Each number is 200 + 30 x the weight over its row's rms, rounded and kept within 0 to 999. Layers, rows and columns count from 0. The size before them is the row's rms in percent of the matrix's.

# layer 11 MLP down, 384x768, rms 0.0365, rows 282-383, columns 672-719
107,198,206,167,198,205,207,198,130,166,254,180,205,179,200,193,150,215,204,193,208,167,229,194,215,186,186,172,201,208,214,213,214,201,211,244,166,117,211,188,257,214,211,185,218,202,206,212,218
106,203,136,159,207,206,152,195,226,227,216,222,208,211,158,266,184,175,215,184,213,166,189,222,145,203,249,217,186,220,214,206,193,238,223,214,245,235,157,242,250,124,207,234,230,152,185,246,175
096,189,212,181,236,215,244,198,253,198,119,229,226,216,220,191,244,183,225,192,172,257,176,170,239,181,163,165,205,172,169,215,173,247,202,168,241,155,208,207,227,199,223,167,257,209,232,154,205
090,245,187,223,178,221,217,173,158,151,225,195,230,170,200,219,158,179,192,173,186,236,231,225,193,220,200,210,217,251,162,181,197,222,182,200,195,201,193,233,187,167,221,176,220,130,238,170,185
100,216,233,228,210,194,191,227,254,215,166,190,230,217,179,208,201,211,192,174,215,168,191,216,165,201,148,192,229,261,233,205,167,193,200,219,266,219,189,195,204,147,157,188,214,237,193,199,175
094,178,153,177,179,232,301,191,152,208,157,125,182,182,232,268,233,211,202,211,247,220,237,163,134,180,150,148,179,212,228,170,238,167,165,144,147,168,192,201,221,184,233,188,263,181,198,165,192
104,220,193,147,216,191,226,224,264,182,196,167,188,191,188,167,209,158,220,233,189,258,195,222,213,232,132,209,250,165,181,238,234,193,158,222,212,208,212,248,195,182,136,244,184,182,242,199,240
122,218,239,202,164,130,181,217,193,160,179,209,206,217,206,232,197,237,250,181,200,156,150,205,225,202,202,226,219,196,278,243,255,219,212,237,215,274,207,201,172,173,178,178,222,194,161,212,250
099,235,221,185,168,171,162,206,174,192,198,225,235,178,165,177,159,207,225,189,173,238,191,202,183,227,162,170,228,203,199,173,160,223,247,189,228,249,200,209,135,229,149,251,207,134,194,222,153
094,212,172,239,158,211,201,249,181,200,174,186,149,235,199,182,202,167,161,198,216,232,247,151,179,194,231,213,248,231,193,213,218,180,201,208,248,205,263,190,159,172,167,156,189,182,222,179,195
101,190,242,207,171,174,210,225,170,227,158,131,218,185,182,217,160,218,208,197,170,208,175,215,229,179,220,241,163,187,207,158,148,194,144,217,150,183,173,214,166,202,161,170,193,214,188,210,225
096,206,168,177,154,220,177,250,210,231,182,221,201,184,209,209,194,189,112,170,197,172,209,276,184,189,202,176,202,206,158,200,247,203,203,156,192,246,191,216,190,182,142,194,195,225,229,242,196
100,197,147,187,238,223,242,190,197,246,250,249,228,146,224,217,180,200,238,157,214,180,178,183,201,223,192,202,199,153,178,220,180,181,188,273,246,170,213,240,169,213,242,179,185,164,191,234,229
106,196,196,166,229,204,192,181,187,214,249,179,206,224,141,165,167,236,188,218,193,180,197,178,155,234,205,231,264,223,232,146,165,231,148,237,242,199,215,187,220,208,159,202,203,167,207,166,175
100,204,190,157,209,174,192,212,227,228,301,180,179,234,245,235,194,191,186,195,195,202,190,195,178,253,195,186,185,191,232,131,170,187,148,235,231,187,224,206,200,177,168,255,188,203,207,239,232
098,211,157,178,251,217,202,198,212,152,198,225,178,207,139,175,213,160,230,186,196,221,197,197,215,273,218,198,227,194,179,169,196,193,215,207,210,155,256,220,189,164,232,216,213,237,163,170,162
105,233,168,233,173,205,206,132,142,260,217,206,205,176,211,199,201,213,186,291,185,203,217,166,189,224,253,212,163,152,233,159,225,173,176,160,193,207,199,156,231,252,212,234,164,193,183,154,220
108,186,201,175,174,184,157,216,202,230,234,173,241,171,218,199,232,187,215,219,184,218,212,234,231,178,212,213,197,140,219,229,196,212,189,253,191,173,176,173,236,206,219,194,164,149,181,248,147
098,201,265,234,184,190,200,213,197,230,176,196,261,183,167,126,171,204,183,228,165,189,215,209,270,233,196,230,144,194,199,239,188,166,137,230,154,191,294,193,195,241,172,265,151,177,163,262,274
099,164,263,222,198,168,141,170,207,229,151,179,207,229,220,219,199,221,175,191,213,211,186,231,213,208,201,224,160,241,172,233,232,185,254,192,194,180,214,150,222,205,154,215,116,173,149,206,198
096,209,197,197,222,247,199,146,189,186,166,223,159,240,265,209,223,225,194,176,223,176,197,221,207,222,198,184,182,236,232,245,146,209,184,195,156,217,146,166,176,170,158,174,171,216,199,185,174
095,193,218,201,282,189,207,217,198,188,212,174,214,191,202,202,175,191,222,232,227,181,253,174,202,230,217,196,195,270,180,196,179,196,176,219,213,164,192,213,200,237,224,206,149,219,185,243,184
095,170,190,167,213,184,212,204,182,207,181,198,196,201,202,220,248,198,255,164,200,187,168,87,204,175,215,164,187,164,207,163,246,219,143,177,203,242,223,217,199,132,176,198,267,228,230,203,209
098,188,258,202,192,200,198,237,222,204,212,186,200,177,228,205,214,196,243,195,213,250,168,162,176,193,204,208,198,202,223,214,178,232,178,187,246,194,181,195,225,155,185,189,214,181,231,210,217
099,210,176,200,194,152,204,200,214,200,175,221,251,229,208,192,205,158,213,182,175,225,187,168,209,178,157,222,208,148,225,204,200,239,176,225,250,160,228,157,228,215,182,200,170,205,155,175,175
097,206,158,210,176,208,227,211,175,190,210,229,214,162,198,200,239,210,210,148,199,188,177,291,224,188,219,169,206,202,200,222,224,257,184,228,175,210,240,182,204,234,184,254,195,209,218,207,224
102,201,222,190,239,194,170,192,210,149,222,175,218,186,204,187,171,187,181,168,156,201,180,252,273,185,187,185,235,208,100,217,236,192,138,235,186,239,215,251,219,213,168,201,155,195,217,164,220
093,157,238,199,239,216,181,161,221,214,191,209,159,268,237,209,191,241,206,155,142,195,127,239,162,130,175,185,237,184,184,200,245,210,232,174,195,230,276,185,219,207,227,185,150,178,193,231,149
095,185,243,182,217,216,185,217,198,163,211,225,199,163,252,227,232,268,205,216,279,161,257,184,181,206,189,180,188,190,190,213,192,184,235,226,222,220,243,202,186,227,210,164,177,192,235,233,185
093,196,240,197,200,200,190,195,217,226,205,172,238,232,211,168,262,226,186,210,209,250,144,237,198,208,170,194,156,210,212,180,202,212,145,183,213,217,242,233,206,211,141,237,240,169,187,198,226
099,187,182,202,190,199,210,182,204,202,211,217,210,139,195,193,226,214,222,214,206,245,223,260,238,150,209,250,197,158,224,237,225,192,226,193,253,313,206,120,142,174,165,212,208,232,153,225,191
099,197,240,243,202,207,216,207,233,211,175,244,168,194,226,234,187,200,228,228,192,200,128,190,178,140,227,183,192,230,207,203,238,171,224,171,179,186,230,196,220,155,220,231,219,169,170,186,195
100,191,196,256,169,187,206,124,192,244,216,197,169,178,216,243,205,185,201,216,206,171,202,179,203,257,268,215,170,238,161,168,186,202,171,176,195,201,192,204,178,203,145,231,182,201,239,170,224
099,192,216,204,183,167,251,213,192,263,205,227,189,232,197,188,251,231,243,229,120,151,191,188,177,165,159,209,222,157,203,214,201,262,238,233,209,212,199,235,249,201,200,200,228,183,179,170,242
099,201,258,151,230,218,216,219,220,213,211,212,159,196,262,224,218,213,169,215,177,290,158,214,137,174,200,185,169,192,173,235,174,220,131,195,183,185,198,169,224,172,180,209,165,189,229,223,216
100,243,212,224,246,205,226,196,250,194,223,217,169,208,230,200,217,216,220,179,197,199,230,217,177,186,253,204,150,182,207,231,243,228,226,225,199,219,247,226,222,155,241,178,275,215,217,210,196
095,230,184,165,244,156,187,152,154,230,164,173,178,181,235,219,228,177,207,192,181,233,212,150,200,177,230,204,191,181,214,194,172,259,184,178,214,235,251,226,260,221,225,208,225,169,236,145,248
097,208,201,203,166,221,209,191,156,187,194,232,217,215,204,189,243,202,214,203,222,171,205,190,214,195,248,206,153,189,216,200,200,228,239,132,150,187,207,186,183,193,183,160,140,198,191,189,157
104,182,211,241,186,244,261,162,224,167,180,192,139,178,206,230,208,211,196,206,210,250,157,180,278,145,202,191,223,246,191,218,173,215,232,173,250,269,255,200,203,228,236,219,192,176,164,188,213
095,181,177,159,199,239,243,197,191,189,216,232,196,237,209,140,239,176,182,145,220,130,185,243,167,158,172,194,184,192,164,191,200,247,243,223,187,168,253,248,196,187,193,220,193,210,170,275,245
098,173,213,254,209,235,203,270,199,162,225,236,228,178,184,189,270,226,213,196,233,228,195,253,274,241,218,207,194,183,204,234,205,245,265,204,227,135,213,199,179,179,192,183,182,191,256,186,208
100,135,236,165,250,216,186,220,179,123,201,201,234,171,213,203,221,177,206,212,235,239,251,216,170,231,218,221,202,224,176,207,288,185,162,242,187,184,180,180,184,217,206,204,167,204,177,199,209
098,193,238,228,151,174,179,159,168,175,232,171,261,177,181,187,169,175,157,197,205,254,200,229,189,174,162,180,153,191,187,174,262,161,195,177,169,206,213,199,170,154,287,221,184,189,245,204,190
100,205,188,187,174,216,257,184,203,140,190,177,197,150,125,185,144,197,246,184,208,230,228,147,172,216,224,206,181,265,177,160,217,189,216,177,197,218,206,203,180,175,174,230,267,223,211,179,241
096,196,166,256,214,187,216,205,252,207,268,186,201,231,237,188,169,236,250,200,185,182,200,224,190,206,220,238,228,179,236,227,167,214,188,212,202,217,276,275,175,220,190,248,172,185,220,199,248
105,207,133,157,160,222,158,219,210,216,214,203,195,206,170,198,167,212,154,200,165,205,159,162,250,190,156,250,205,227,210,208,226,189,170,172,216,191,197,211,166,202,177,175,226,227,206,194,166
106,256,222,206,209,208,178,174,190,215,176,202,257,197,210,195,195,178,236,194,199,191,252,235,166,187,175,183,125,206,223,167,205,158,197,217,253,156,199,165,210,232,170,180,205,187,172,189,238
097,184,201,216,238,166,214,180,197,205,168,259,204,178,226,220,192,207,183,191,198,142,198,170,185,208,245,250,176,204,166,191,223,220,223,226,163,186,118,200,245,194,158,196,194,191,189,205,227
089,224,194,233,213,183,233,190,180,135,204,184,175,188,261,179,196,152,233,232,196,169,166,212,191,210,191,152,259,203,270,155,182,176,211,199,193,118,241,166,163,260,195,171,199,215,213,243,177
101,132,233,240,245,191,153,222,213,256,176,185,199,251,196,235,220,220,179,196,200,128,167,195,197,188,190,240,226,181,197,199,125,218,138,159,176,257,155,229,227,142,212,209,238,205,217,237,189
104,237,221,176,164,244,156,226,149,242,247,214,203,178,145,196,211,217,247,232,210,195,175,157,181,207,241,171,224,211,206,256,167,228,171,209,186,216,181,206,183,225,206,162,166,167,197,210,241
092,195,145,217,210,225,189,191,223,188,200,201,185,220,223,190,209,175,232,210,208,202,243,226,224,224,215,230,210,218,213,192,204,219,210,191,171,182,241,219,148,167,233,214,170,171,213,165,215
097,183,226,192,156,197,183,203,204,226,187,174,232,219,187,205,222,217,287,146,183,192,237,225,179,217,215,220,237,165,164,241,175,208,234,221,227,216,208,221,220,245,178,209,222,235,186,254,198
102,210,183,174,151,159,223,185,168,200,218,203,188,153,240,157,220,198,216,174,156,187,148,228,162,223,181,222,223,181,161,182,127,220,126,234,211,247,192,207,241,160,200,244,205,139,189,189,192
101,173,219,175,163,208,198,196,204,194,268,208,194,227,206,216,212,195,220,240,233,201,161,119,211,205,208,254,192,196,155,191,236,198,230,233,194,191,241,187,203,193,173,263,145,206,189,213,160
100,202,211,238,232,196,229,231,195,217,183,178,171,208,213,192,259,202,230,207,175,160,163,266,162,261,205,222,219,176,239,197,200,187,177,220,226,185,163,228,231,211,201,221,215,187,224,193,213
100,228,181,211,172,180,181,204,245,205,246,182,209,202,201,183,189,197,245,176,163,184,143,224,206,196,202,194,206,135,271,207,213,192,149,217,156,175,128,213,201,208,206,185,257,214,223,176,205
089,224,245,197,230,229,227,164,164,230,178,171,202,132,177,162,185,229,195,134,134,208,197,200,217,155,186,196,170,190,187,247,166,162,224,227,190,188,219,190,167,193,262,216,133,183,196,235,249
098,234,279,221,186,216,223,198,197,172,148,199,218,181,151,201,206,146,221,203,237,206,216,177,196,207,182,236,192,232,152,242,188,194,212,232,181,184,214,161,208,223,174,240,164,167,257,242,218
094,186,159,250,210,235,223,243,152,190,224,187,222,169,232,197,219,190,150,175,211,166,220,176,214,262,229,164,174,267,173,191,206,176,204,171,177,199,208,174,213,174,169,195,153,169,158,176,221
100,191,251,211,205,218,228,163,124,213,164,224,267,217,164,180,163,175,245,204,230,126,228,149,196,208,217,200,114,172,179,211,234,180,180,119,214,158,224,171,220,243,205,194,198,234,191,182,204
097,205,162,197,219,178,194,140,204,234,182,237,190,233,218,195,192,251,234,172,224,168,239,251,202,165,164,184,188,188,190,201,211,197,184,212,194,213,207,187,191,240,126,236,157,204,232,270,176
099,200,249,223,172,186,169,204,181,269,213,191,195,187,170,211,193,152,250,192,241,167,213,146,240,212,192,226,226,235,173,143,213,193,181,220,195,181,193,220,172,186,193,146,208,198,185,182,166
101,228,212,210,240,187,125,234,240,223,205,200,188,170,196,211,195,241,199,213,142,226,198,217,219,228,183,213,155,172,215,265,163,222,198,202,200,180,173,189,173,154,216,210,244,216,219,216,174
104,230,232,242,155,202,207,153,236,174,228,155,148,183,226,243,177,189,184,240,234,177,239,195,181,309,200,236,204,200,220,187,207,193,147,205,204,202,233,193,202,215,186,269,233,173,237,233,235
100,185,250,242,213,185,191,145,183,187,185,215,176,155,159,170,219,212,187,142,205,232,252,184,181,204,211,173,222,185,179,233,258,152,239,181,224,191,229,170,212,162,258,160,195,188,218,134,197
102,187,201,193,195,176,187,234,194,203,215,215,202,216,201,213,191,213,168,159,231,238,164,198,209,173,186,160,238,223,172,243,242,215,201,242,162,182,208,191,210,192,213,181,220,203,231,143,213
105,223,226,154,222,216,181,202,148,162,261,209,187,237,181,195,196,146,214,168,251,187,229,228,200,251,172,211,158,222,214,171,217,212,271,182,263,205,189,218,196,232,206,187,187,278,200,178,200
094,180,148,167,176,206,193,212,187,221,153,213,196,190,155,187,158,221,175,199,203,168,176,158,170,184,181,228,229,191,141,197,157,158,193,255,192,232,207,182,215,207,214,145,151,239,187,247,232
096,143,215,137,218,173,175,173,164,175,209,194,213,209,198,235,175,219,157,211,221,199,166,191,198,232,264,176,192,230,203,228,193,212,215,194,163,246,235,256,168,208,211,221,163,179,208,185,161
106,184,235,192,260,180,114,141,194,242,148,220,132,207,162,160,174,170,229,218,170,212,237,192,230,154,198,245,221,205,241,172,235,218,219,167,185,175,141,227,218,187,184,205,204,143,176,184,213
098,191,196,200,165,207,211,229,211,202,189,208,191,221,229,205,227,187,162,203,175,197,110,184,209,192,216,204,162,211,169,236,255,158,194,181,171,158,209,195,168,235,182,225,223,190,228,184,273
096,203,159,211,164,198,193,179,245,249,216,177,209,171,243,228,263,229,183,236,159,161,209,142,225,176,208,165,209,213,252,234,172,153,169,234,204,219,229,221,226,181,192,230,212,188,249,206,156
100,222,235,165,199,233,201,212,221,119,192,215,184,217,210,184,201,197,204,246,187,181,236,254,196,220,179,210,219,249,153,215,217,182,212,185,204,208,167,228,190,192,162,211,177,172,206,213,131
107,233,194,206,269,207,194,144,199,241,190,200,171,215,174,204,203,203,179,152,188,203,172,174,264,195,162,223,172,182,191,157,206,185,177,221,180,194,141,186,210,212,218,197,218,168,226,208,223
102,228,211,213,159,200,217,199,152,210,181,232,205,221,181,228,268,150,239,152,185,172,149,222,188,208,190,252,196,164,171,222,168,180,189,167,189,195,178,217,184,202,187,184,193,230,226,206,187
093,141,203,165,216,171,188,248,145,218,221,202,198,205,240,184,223,134,165,189,152,172,193,185,205,198,203,152,227,155,216,165,242,139,199,143,219,182,152,203,217,180,197,222,248,173,140,216,198
098,217,166,183,157,200,216,254,165,277,170,241,234,184,165,196,187,168,163,239,154,164,205,158,170,239,217,189,206,254,211,208,167,237,181,125,136,199,238,224,240,169,231,197,228,212,162,205,208
102,176,187,198,197,181,166,198,190,177,249,166,225,162,162,213,133,254,193,209,248,209,199,233,198,207,216,208,186,230,257,163,216,216,187,184,185,239,210,231,198,207,153,237,155,229,199,140,184
110,206,151,195,161,195,210,223,184,181,191,158,194,264,137,201,232,222,206,201,206,201,231,226,248,165,148,210,168,221,215,210,190,191,231,236,211,188,177,190,229,245,194,192,209,168,142,237,138
102,207,218,184,181,174,206,245,194,224,204,152,228,130,168,173,169,190,191,150,186,163,152,199,219,208,197,223,171,204,249,253,227,220,195,155,182,223,237,212,216,148,235,156,230,184,180,267,182
103,243,190,207,204,164,166,156,186,193,174,225,248,172,250,213,268,199,257,167,225,196,233,235,228,192,231,200,165,234,163,265,229,144,239,191,176,192,175,203,203,208,252,186,200,147,188,228,218
098,168,230,197,160,171,234,188,196,235,154,202,227,208,184,209,170,199,218,204,229,194,249,131,147,192,167,238,163,175,160,201,252,221,230,193,205,236,249,194,178,152,199,191,186,142,194,218,241
102,248,183,259,189,211,206,163,151,215,209,219,176,216,246,190,234,205,227,218,187,198,166,261,190,219,158,182,247,159,237,153,224,183,190,199,220,208,198,237,236,160,178,200,208,210,228,162,202
105,160,205,227,141,178,226,189,202,222,201,213,247,190,221,220,232,178,200,156,241,177,191,203,141,199,145,196,177,161,222,222,208,183,236,177,159,259,190,196,212,116,177,185,222,161,172,195,163
097,184,216,191,164,238,230,174,270,229,147,198,233,163,185,174,152,168,160,177,220,219,209,155,205,132,210,217,210,180,243,250,219,191,199,198,249,198,216,190,222,214,182,217,187,208,148,161,163
092,215,171,190,198,228,221,195,192,221,212,239,176,195,184,148,158,198,194,220,196,187,172,225,228,192,233,262,139,162,163,203,173,216,215,204,182,219,193,177,198,223,245,195,160,227,197,227,207
097,159,168,229,247,216,221,204,222,205,224,211,193,175,226,220,232,228,166,207,227,192,192,233,203,189,229,181,152,208,259,165,181,286,207,206,189,214,208,201,165,232,161,185,214,240,184,123,214
100,148,232,213,139,217,187,199,237,138,190,201,143,208,228,174,166,205,202,238,189,157,202,214,238,205,221,213,172,183,190,201,226,178,155,212,223,220,223,255,239,210,239,176,223,173,180,215,209
098,227,200,198,170,200,206,168,233,259,195,265,178,243,199,249,218,194,211,172,245,173,221,163,168,251,193,251,211,192,193,185,166,213,200,220,189,203,218,191,202,205,211,133,175,137,174,168,225
101,182,172,189,283,202,246,203,223,223,206,275,228,222,156,186,203,195,189,197,120,210,236,183,185,220,243,206,171,179,215,190,231,240,187,198,189,184,173,173,204,242,222,185,212,209,159,209,161
093,236,151,177,188,199,201,218,239,253,170,205,203,224,165,193,218,233,168,204,152,237,195,210,169,182,115,209,215,224,156,225,213,175,197,203,180,197,128,257,161,178,179,234,207,186,255,198,199
090,231,180,220,204,186,183,243,175,180,202,222,224,255,220,192,158,196,159,220,163,172,208,213,175,168,239,230,234,222,173,218,202,203,231,239,225,180,191,189,162,170,267,138,227,195,252,203,174
093,230,211,159,228,228,195,167,222,198,243,219,142,203,227,172,187,225,247,211,182,190,173,203,252,224,223,207,214,234,226,183,219,263,187,158,196,168,234,172,256,245,281,199,232,227,211,218,163
101,147,187,200,198,221,187,211,238,183,128,232,188,249,215,209,205,203,202,279,152,185,288,216,242,245,200,188,236,212,216,230,194,225,190,161,188,195,238,215,203,220,218,209,225,229,229,171,169
099,187,248,257,273,206,218,226,253,193,157,223,180,229,233,243,192,188,215,230,207,185,227,158,214,265,225,206,208,203,236,193,178,225,205,216,182,194,209,166,245,170,184,199,262,241,217,230,200
099,183,129,145,198,173,233,193,168,158,138,213,170,147,190,165,222,182,232,180,164,155,207,202,191,241,195,157,214,185,141,194,190,225,166,163,179,217,212,199,227,199,173,220,239,209,189,223,199
100,138,224,147,244,220,237,198,234,261,215,172,214,249,169,222,216,158,189,172,157,218,183,180,186,132,141,142,158,196,168,199,173,238,262,201,185,218,231,240,194,227,240,175,243,183,248,224,237
097,190,226,172,152,207,159,237,186,192,207,154,226,208,190,201,163,189,197,180,215,213,190,240,187,231,219,212,196,151,190,228,178,189,207,153,182,218,208,196,208,183,221,163,268,205,228,209,191
091,197,145,192,251,199,143,171,184,259,243,216,194,287,212,183,227,159,234,218,170,227,268,165,160,224,196,183,226,198,242,220,186,235,261,166,218,205,188,211,172,190,173,232,213,226,169,265,194
110,242,209,228,221,214,157,134,211,194,194,195,162,175,182,148,195,214,230,201,172,200,235,274,146,187,215,177,203,207,195,196,225,166,232,170,248,209,236,212,201,186,203,210,165,224,238,152,249
126,260,145,173,205,210,157,207,201,166,206,193,234,184,217,194,156,249,203,196,210,243,182,205,177,170,219,219,201,162,186,146,252,174,279,143,245,203,133,161,210,157,204,211,250,211,227,214,191